Weights of a small GPT-style language model, trained from scratch on English Wikipedia.
Size: 12 layers, width 256, MLP 768 squared ReLU.
Training: a variant of Muon for these matrices, 7635 steps.
Each number is 128 + 32 x the weight over the matrix's rms, rounded and kept within 0 to 255. Layers, rows and columns count from 0. Numbers have three digits each.

# layer 5 MLP down, 256x768, rms 0.108, rows 51-101, columns 384-511
157145125103093164099114093090147057132096170138155166134147115109162155100115092163144115117159096118138181165211087156162092116105120124123124102153109148162143143157102076123123094067182122103077093128127122160158085131143126124131149127112086096091187122150146091116110117119111157139141089148103149095133177157125109072141113189176146115144118116153140124141137132168121134092124
126095098110159143100180185079141122144138120139093122125122140093111086103096164076089102134098092150160118161178118159108124132140119123108128105113118144115120169120172124126083120097169116117128106150104070097153130098060082128136121156121090113129101126122175106112164122149130193181165130155156142130117169146117174159132140161139098139098140120108124148156099187143139106127167
134136166166137122181139088135098185123113111152116139100125112100107110149106174123198163105055139127125151172155142169106204136183104145113135132099110160142112111102090168153110075121151173125136143159125128170126067183118152112119049100102065124134159189134118172115151152146130184177126134067118087126107156114094148097102140105140047086073139216153113115105110113191125155067135
154154128173102054077101092064112159167119138129120058168128096125135119109123048147111085154075132101177192083123106118117187113161133147165150045148135143112111121120098073142121128123204122110087176104123142133071064170143107092111099143117130084117140084083100173159138116079101146084149128064151086125129125096075092104104104195146067127144108040135129106152122130148145100096070
154190149094128139046116120133119121150165151085135122135129097143093109120113163115134089178116124079149204079133088129107134121103161099172114158123122161154142135124083146109120143143173177142101084137155117139123134106108112137175078148155160223101137133142125129094105040182124118130120116127126181122116129119187074077145083124104177113109104186127095155146117128134163124081111
134131166107126141125112170097174095171106095118104087137126118122188142155123155070169113030100110124206138103110056203122065119140134124169112154190145115081103124145125124119120073121093167130066121128132099131120149111160049120138060114100117074102151117141143113123152103079141074072121103180113164128086120154141106129134155153117189139160175165096172111132077159121140099100137
101145135116132185134119047086162126130142112101109146147161117100137218187128093131167108142161147132100134127143132117122186130108122112157139122204157146133182103109147092107074116125134141052096199105167169095153090106097158149057065102141189147116159133173092080150152140060142104158144101145144117156136094120146169120133163104201108167110137157105072163104093128139149160170145
157133079178091149144137174137174109121159102102114096144122152104113095150146118121116132137059125151121133120129149110128132105097079156048121128115137110169121135119156139165131164102098156135144112071119074099109149111042125118165111162108092168162173125142116134096121131146120194169134145135123152147120134181122198125100095099141086138107114077134117114195123143130123114087125
077150101139119143151166083106092148141152139148130132145079143160123139089096134172156107151110134152126094132145100094108163129120094163158082140141160109129151116151093091134121134076112154120125163170128145076173089150133176101115118077104170110150107115077155108160129180173150149094134123166163171130110124110076205144135085112088210137102115178119113095203150123105151156142159
117244195145103126062111164172107178073139158200133195119120138140099130205105127124159146141144122167089174137093109170135171148113147106139176109154176126117163103107097117115142176118099128168138143120161195099130145133090151112113153155106185230131151151143043214099122191178092104161124142128081129185137090190169125098112120111218128128176145204133131154079146090088126107086163
140088172107113188120060077146097143111096107130137144162093077161188140063133174101094086068100127069145062097130132093061127114172121131148193131182160120138135093139130144167133151066111110138120127137103156141119086159115152126138077129121059090085153088125145123169141133152114110143095139092135079099132132134059182134104176171164178135032101134102091147151167137190130138118128
153127129078164127171097066095067122159143118127160081153093115134063084100181126121130214120147117155098078167119110118170056197100090056118139105152108143181188144147089114104116131096110130105097123165153085136128124129213080148128220132131142148134115232144120136145065134198152106124138095139169135142066094106079159113103114139115158115216107123152111118159131137153152165179142
130120081183112163115163097119076150151073148106127167116201108072098144178121142154129096095147103111097120116127097094154128095147086124062100106147132122115197119168159159131156105159134115138121169150088138160191107097189099117096117145147155161164134124123100109111068139125185142108107159200086167163143134104170109102135153131109133138135164070158128140057158176129150147141126
132152115102170107097091162126136146115178120066116127123128145132158064124143131117071141141163124068146141142153167199126102084136146128172114214128112137137110146111116081159120140092157096141173171129117099146086113160167144108101126117152123120167107085131176173116136106181123153208133163141158085109175114143139099099129148149150145178175095133135148149092148115098107109066167
088090155090110126116123121138147130127126163141152134152061106083111107096120127118056050157158119188117102113131167140082119087065109140143146127096120147137142127149108162121137159095092116176104060122166161197198088131106129050102126136099104153121180112156163115168163159145059066099108107098142137140165085169092143207078147103140105105171118129114142132135114139150124057136133
081112160117105099170151045069107121146096184140153224113124100136088104116117135164083108148147107110098161109108172178125139085147119103064129156161124071106102126123104081143169120104165076156041118085085130130140096123160154108113153148142169144148093180175123120109113119169105124140156158070127134165150187079164159101159154151130080170162154142117134132122153104177146123112090
105115132164110169119148088189156104111090138151170096138130102098104087084116101063181111107128172078109127134127117112173141171141022119125099148149129108119125085141147145135119166160142186186196116095137143183162147084122065119146164115130085065111125129149132124130162135135136127053114123169149146099144114118091140103116152109109105156166106115114105091153062108125163136136103
125143076114134116111093167132177111081162135102121122097138116152153172185093066141096103083153154143110155168153113079177106137139149151165126142081099172092084114081167124101134076102145091143109164198087139133126161201076092099133113087143111077145097165097169119069188099117094112161159066146110092103098148132130184104185137116123158137166122082143110141120129146108101133123130
135110126113126117129103120090123136132162134140134098146182104100118106139113149086162121109160118155166104128107111107141119160128112129093155210126153114122097110129176128164087184119152142129137126176136064065156158116129157112136135135156130170113155136152165141102042142122085166163080109172078077126091161135181143107124136173138121142202132181128092135077172143098125155114133
063154185134068124118089121147090115134095132160135094114139150126158142116117144133086156135137154135181148136099147128127132085104147186088094145165134069121125090096166093129132111172104178119141143147082122127085152127077127163081110106157152136124142166114107138139150148142116121118126156171111150070145151100191174132164085139103112100117115123142165082156184123128097119175191
170084168144086071082092141149121124145128189111187127107115140038128104163118106137181129100151127123087148110126147111135137130149118135109069123179099137114112155159071059192168128154138138111115127148168147205107177132147114150164166184115122176125187132087181160088044165146152146189143125154133130128102115128090068125140119132170119050137052162095140095047158112095191121159161
125182099136149127187101127134144098149134099163127152144140174150126139135165119130122109120088096114158077107090120109143137128138134136123112126149148065135160139120077107106138149161151111141147182094123134161150151137083132165140102095123127115132134125120170113129091083151177118048122105082165160153118181116147133069151109101102110142160189131116102114139098165118151154086113
111156158132124125113084165179155136112165133176097111139138141160097193160132103148090128094122116144207087068066086097136133113130169187173140131074130103107082137168126110132159137109150116165088136091161137111126141093133143124108176144148103183098074090121156122139131117109118150121081114145117104095078157093091135107135146204103102151159089121230165146082138120114082132156115
104125150204171123142102152164118094098128108100122145092149153109193088173131092107099135136183114092128138148087160141078133139172127127110133137142103161131106152132134164096111126162135172107107107103140148086125153128125130148134124101109102104123188115113097170116144099139133119080055169114101112130143110124111126156127149132122110118161125124160167147099161173218100151120148
090032093131134135072128108124105096140115122100163109117098102188132129154139144121097157224146115102144101165121133114162135098154048096093139135104126167121138111106124183111117089095134139127058128120128159134121107188080168112185166149110124145107159122116115116104099133119130129112151141084108181159109086119132111097106109115143061118105115107149137162128113110100097130120128
121157155075195111103124089117134113154103124127130100144155208192135170062076136109102159173142140095128153115106077115123097071121131154163094133169166088134157122189140088096174113160157104175084169232033107128127106043129105129092170146132096114102115095162108081092080088130224060116118111078118177137149085149133118205141073123069136142082125099056117091114104137184153133136158
145118096140102105144116219067196169121084089175112189135113083153050101197102140111126165120129097107087123136144160135130151125134175138091085148167126157117137139175142138146134185128113146167164120160126162072086096148152159149137134131136112196140067167099200102110086115146117162111138099126136093172077184189137160128111093126115125149158132106148185103132115139079092151111128
070110130105107135096161175124145133146200157159055140124119041096139088123129099105126102111111161154120104119124114143177074127134098143191105164153145145159152138144106106152150164127122189130156107135141095127134138125127150088122099114172106155155130136122156168056201149128148102116205155094074180153136105143137111175097125144103168132162202093154168163166111091100068115141134
169147091152112132165132094145109101148151084163180145156155131144045202123124175111134172173147108132106166102098186144153144128113132090172082177103133118076103140184121151142149146117105148118130098116082117140174140143160070168112157133122127106126158139122090141159140190098117076138168116118138164138173154123185122159152115087143159102123199180152088085124142110098073140119122
144101153144100176160173125124146142144119099120094142149079140143166070116165132199108171127052144158084143170153134107102119148120163080107117126148107118114111147126128125106086144135151098106081111077102133146099102096132112121185104124122179100119068082120138134154117124119159197121130132106087093133184182095119097174144111151149144178123156161138148101143114100104098099152134
055110127208202151101127107142096088164155106072106140126122131151141127094148169077103146060151105114151153119133096155099144065058065165161132130085109143126098204101150092218089128090104097139165143230144118137141120151075144182161142139135104099118168110112130193100183166082127114096137148146131144084120081135081153147090158115143147157117121173129116127052124122137103146130142
109111187139163138190092123102121169147099119087165142120054131153120131120132137072165194106072120153165150098135077172052110089113102128125124118116125145130094100131089098078125109111082164154123151147087126102184145065129136110095132168119100111140122117146126148133100121178163115181119115140162128130127173133149173122131076192113097123113089170119111184105140136015098106161122
066174138145092132116146077089162126136124073174097096154148131108109125120072133098152159109157135128113132148158156078152159097085141107083106155153150108078125108180153110096179167125156139096110110133179113176164153138157106114129118133171140151100128135106152062125140133097078101197143097153114092144155164128201141106099159164094100121111114140186122106119120094153129121121079
072189126216146096167084142190121159144119115195120109096090100178063127123100129228171070097124089173157136128173097127168147142142104169123102112098118055128102115130111154129142075054164161125088081110115093090127124116128195122143150125190125090217157138156099112148160110157162130123176148136110076139092148125135184171125098153181139061112092092122138066099140130140124111181134
120158101108121081166180066098121112148052143133169107138131161123113085012177078208091129153113099117081108132148094047116122099114122162106133108054140125146123131124106108106167119127091105122156066133178144164113094116095075185091105096121119127131116107126117179178109076140153153079134086172132113063110138073136191107162133095135098097128105119168126113124156121113152123127073
140124114081176154084145196128055100122113129115098080140198181084055163095137061052126078138171127165119089086163108128146117146143087135146167115114127072152168175111092139134147131131098143138149150105122131160120189075150112130091112098143120111175147155072104099139101044146092102109069138134114106124107139125083147164118142107131108181139130136166117132078069245097141141195166
098126173121146119082165188085116128142104141132108139173157155134105109108111146146121149113196120142161136107153104099124147072104148182096138014188167074137101113176117128102117110153088153103081145113087098090100170091146161181129085143044151221152144191095168114126103114166087085154083075250142102094121116104180135159060186126135112118141134171110105158087119135198188095149144
110147122178164109190130109172089132138112182153158160137183078078100140130085107159105150152118167104165167144111106131174155081162120086161070155125166079198148151171129094129168150133208144115118114144134122154180145126160073112134094146119148188136127128195147173147152148152155100135107153135132108156141080111091159134124185114126093124136100062157144135167129134118137154132105
116114141146113123126173141103193128164104170122131116126161107139157087145134177122164139127166126144073125084058130176098126085144131154113123185114176129117116110179124174119122113203110078126156148107128114169096188122129107152074105144112121090120162121143110100152096117121145124094096117115124171109121137152148062092135091131150103120156153184134150142126125126141111147162141
118125111129146146078116120154121199116152164090149079114132118117147135198103112126159101129123172121101104115072122144148159104119111043114090148113121113106158133120078152099134060110185150090105179110166124093129169161135142126122042173180083235079049109081063121152152109094101147131115124138149143099202157130131157185139147052157101151118113124091138155130074060015111138113111
120100171218110105158141125108144101101132187133200152039181126127126115090112098146128168116121126106126141129131148119164129111169154106137140092170101136157133119143112098120131179167100122192134143122170134195118131134120094098086099160093255182129116046129159135159104175174113140163088138155186152085131192138133040135147177077145134093125108087146075138124173084110147169156108
121170134101142116039090125125084112099183111120108143189116157169085149138118107138131103135137123111138108118165099126160126105119129109154118083113111096121061078147177124166154141160090130116143178115135163104134093087142187117132110122170089065114104204160075139128117175145135119083144136100146155157128137133164163084127131112140169116140081235118144165122088102113111101107118
166069173145047112154133146117085138119177153171116161110097137136149156136106156126113116136085179079071181183106160163134168107109104148128173133165172152139124139124051134151128042085141135153156114126120180140135088107137105128076094159122127084105126092148197130146114138061145164104143140152140153098140138128125143167128095144178114097099157186076108131139149109127126131141136
068177068126141142160106095122127149087137178096136169051101121129125148051129099176162123164117168082080106109105150104135098170115176136117132176110125129108135118085137148108157171114104132115092169102072147089136153176056108142102157127084139187116149122072175214138149122120110169064136131118173139127179063156145172130126150049177121096100122133094126101104137150127124095092155
153076139161116095122127070136116105123148080090094092113137107143172154085136131100121164222177135077139121146082110081141137120144185126110108122102143130125110141127146138094114006164125103120032161140102119147142070122140155099097146112085075047125109076142078152147146158151107124161114131179083143129113164121115114052124181097125103115128134157108109089147123110167170127147096
094165120163089089144147019179109117113136133155164092110158133130145131155129098215117141087092156163127124113120150083120110092146120122090151135165141203126124147103145159189108117128104111142126147155130139121131124130160168076159134144155139084126182105128119121093145106121140115125154122128088124112096152077124093112088151098119208084137168188180129132120129123083106165091142
116095100054121132132150175147149139133105108111111107119106094105132115145153139122187123135198158119144035164121141132183134167142100175083066067067140185126125132137182205097157173191139121151205097144116143112156115153133120134080094145070137117087159173137069134120099103104163112138119123157145128165067117092076153109212116117172144109153122171119124103209150117114144117133114
179125102097181156107112116156065108117145072167129166111137126157112114136142142146130155163119184140093137137122112141151154134127147097185084106124111129132088142134160181221086130097132125111202135145109124098159037111148085105148162180119100125113057162092159163127101182138144147143154159175204099184095090142117151135133115143113130094100117122153115136121204169126114127121130
113131119100137087136090075205093117113108144178145098186150111117119132043110098104160150139119166112135107095146138133119140133145134143146114091138050195166122119096172097082119095157144148084141145151081150139123109175097136181162101075158168178114182167125125140110148139083101123141148105095120111149118114104171094157100103126116093157102106167129111119103118203080109118177155
084081159101075144081136160140113117150104101130114095115117097148144143144116118123101114197123149149083151120128120090159109170115127157117107139108141106168151142141134110128140127120068126146159116084179130105163174130134183187106155120131178086143145113148120164161103135126131159154188090117129161127127210115148143153096193078123115182181132153157133143096124081182109130112132
167134142115126102151143064153149112126092116118126090064109156174103178119111184130139145104105150154103070101118139125035157105070117179160125140133144083146168106138186088024168088061090088125089119072189107124126090094147172159086101142178137098164149127143138166145135139174170080135121109071094122172141107177096095067148082129154102075102106168135095143120098106123153176145118